From a checkpoint of a small transformer trained on Wikipedia: 230M tokens.
Each number is 50 + 10 x the weight over its row's rms, rounded and kept within 0 to 99. Layers, rows and columns count from 0. The size before them is the row's rms in percent of the matrix's.

# layer 3 attention query, 256x256, rms 0.0582, rows 111-121, columns 128-191
090:51 45 40 35 59 32 54 52 55 64 56 34 55 63 47 53 58 53 51 44 37 48 60 54 48 52 42 62 46 40 39 29 39 47 57 73 45 51 49 44 57 35 60 49 47 45 53 52 62 44 57 45 59 41 69 37 67 46 60 48 47 40 33 67
087:57 42 49 65 39 58 71 46 51 42 51 36 45 52 54 30 51 56 54 60 44 54 60 46 65 48 49 69 45 45 61 21 52 49 49 37 53 56 58 64 42 44 46 58 54 45 58 42 60 47 72 36 45 48 57 48 56 53 48 44 56 71 43 56
091:51 39 64 48 43 52 51 37 43 56 57 68 51 38 45 60 58 52 54 28 51 45 53 59 37 38 59 28 55 57 45 56 43 55 42 52 45 47 45 46 59 41 38 33 41 64 41 54 41 47 35 67 50 48 47 61 44 69 52 72 37 43 55 45
087:34 60 43 34 63 23 44 53 71 65 56 52 46 49 41 62 49 50 52 41 38 45 50 51 46 60 39 55 60 35 36 50 60 53 39 59 38 43 43 53 52 64 52 60 46 57 49 53 67 58 54 52 64 49 67 33 68 39 53 41 43 54 51 57
093:56 49 52 43 66 29 63 54 50 54 57 46 60 47 55 57 53 54 55 35 48 48 56 35 49 33 58 51 38 31 28 37 37 45 55 72 51 48 39 36 45 48 61 60 55 70 41 43 68 62 67 47 45 38 55 44 68 56 63 47 36 50 40 52
088:42 55 48 38 70 39 42 56 54 61 52 44 52 58 30 51 55 48 71 32 37 55 47 48 46 68 59 42 60 49 31 57 51 46 28 62 37 48 41 53 41 35 64 48 50 54 53 40 54 48 41 41 53 54 44 43 63 35 53 26 44 63 49 53
097:62 39 46 43 71 42 36 60 54 48 64 55 57 58 36 49 51 55 42 47 42 57 62 46 38 49 58 54 55 43 36 58 37 42 64 56 44 48 55 54 62 43 54 38 50 39 57 37 60 57 54 52 51 33 50 35 39 49 65 50 45 36 47 34
086:38 59 44 49 46 43 43 55 62 78 51 58 50 55 41 59 60 56 67 40 46 48 46 47 34 54 43 47 62 51 34 56 52 46 47 53 41 60 37 42 50 39 59 40 43 62 43 37 45 66 54 45 59 59 45 40 61 34 45 46 36 49 38 56
093:44 42 52 45 45 63 28 46 49 45 48 67 39 50 52 48 49 45 46 57 74 51 48 53 40 55 56 47 58 54 48 72 49 44 47 44 54 46 62 55 54 49 41 35 50 36 68 54 33 49 46 66 52 43 42 62 36 71 45 68 54 47 55 38
087:48 60 56 56 29 68 47 55 47 40 32 33 42 51 43 48 54 55 38 68 73 46 51 45 69 71 54 78 38 54 74 40 62 40 41 46 49 69 63 53 50 44 52 52 44 52 57 56 37 51 50 33 45 59 70 49 44 59 45 61 47 56 46 39
083:47 51 43 52 63 55 39 50 35 50 39 51 53 62 44 38 45 49 42 57 57 44 48 40 42 59 55 67 52 54 45 71 47 46 59 44 47 50 63 57 77 39 59 31 33 42 53 48 50 54 45 36 55 52 48 52 33 31 38 54 45 43 39 59
# layer 3 attention key, 256x256, rms 0.0559, rows 111-121, columns 128-191
090:63 47 45 50 48 37 40 53 53 48 57 54 40 78 42 33 58 62 55 55 40 48 57 57 59 68 16 63 66 44 31 59 38 52 52 69 52 43 51 47 41 35 48 55 54 32 44 47 51 53 50 54 56 36 52 51 74 44 23 55 45 55 39 48
085:57 36 32 48 54 62 29 46 39 58 61 63 51 43 62 34 51 42 71 49 53 50 63 58 61 63 63 46 38 48 61 53 38 46 59 48 59 57 45 37 38 36 48 67 61 60 65 37 70 44 27 48 35 44 57 42 52 25 52 33 42 44 59 39
094:40 54 54 62 51 43 66 48 42 49 48 50 50 37 61 80 50 43 41 24 55 50 56 39 39 26 38 55 62 63 54 48 74 32 56 64 59 52 38 66 51 55 60 48 39 59 39 47 55 39 66 45 70 45 42 55 60 76 58 50 65 52 55 50
086:65 38 69 39 58 55 35 60 64 53 67 52 38 58 40 32 41 64 36 53 48 47 42 64 51 56 37 43 55 39 34 45 44 45 41 37 29 50 65 58 65 60 57 42 45 40 51 51 58 51 56 38 57 57 68 64 50 34 54 67 37 57 38 28
094:64 33 49 47 73 29 47 50 52 68 59 47 52 74 53 32 56 51 40 48 47 59 52 42 59 60 37 66 43 42 27 50 49 52 61 58 44 51 49 57 38 37 59 58 58 45 45 55 60 44 50 38 46 32 48 52 79 43 29 61 50 48 40 44
087:64 34 60 47 44 64 52 63 43 50 63 49 34 46 39 37 50 65 48 44 33 50 51 60 60 48 46 29 50 48 28 42 54 55 58 49 41 44 56 61 55 51 51 43 51 56 57 48 35 57 45 42 52 48 43 65 32 44 47 49 53 58 64 41
096:51 44 47 50 54 22 43 61 54 59 58 33 41 52 48 40 63 63 44 55 46 52 47 46 41 58 34 66 59 45 41 38 69 57 58 53 54 28 63 51 44 55 42 47 54 38 46 52 36 58 71 48 47 21 33 54 49 42 28 61 56 49 51 42
087:48 67 61 55 50 41 41 59 54 46 51 69 42 66 44 52 52 59 56 70 57 35 55 55 47 41 46 44 43 48 24 51 61 43 55 62 43 45 56 42 50 25 70 17 34 41 49 50 38 57 54 53 49 48 62 48 43 42 45 50 48 27 51 39
091:41 59 64 53 44 38 62 47 46 40 31 51 46 25 47 72 47 45 43 50 53 65 46 38 27 35 57 53 50 70 63 41 73 50 51 47 56 51 55 51 58 64 47 49 28 46 52 49 35 57 70 50 48 62 34 46 46 69 59 45 56 58 57 56
086:58 65 47 57 44 56 40 38 54 29 41 47 40 55 41 54 58 60 60 63 54 52 46 47 64 54 49 47 43 44 60 55 39 38 45 35 69 50 57 34 46 44 44 62 64 37 68 57 56 62 36 50 52 58 53 36 47 50 59 35 67 54 49 61
084:52 47 53 56 41 38 49 49 54 45 42 44 33 53 46 31 48 67 52 51 61 32 69 53 43 62 50 50 55 67 50 37 71 54 53 56 50 33 54 46 63 52 49 41 56 50 48 41 41 76 60 51 54 48 38 61 45 57 38 51 45 47 42 51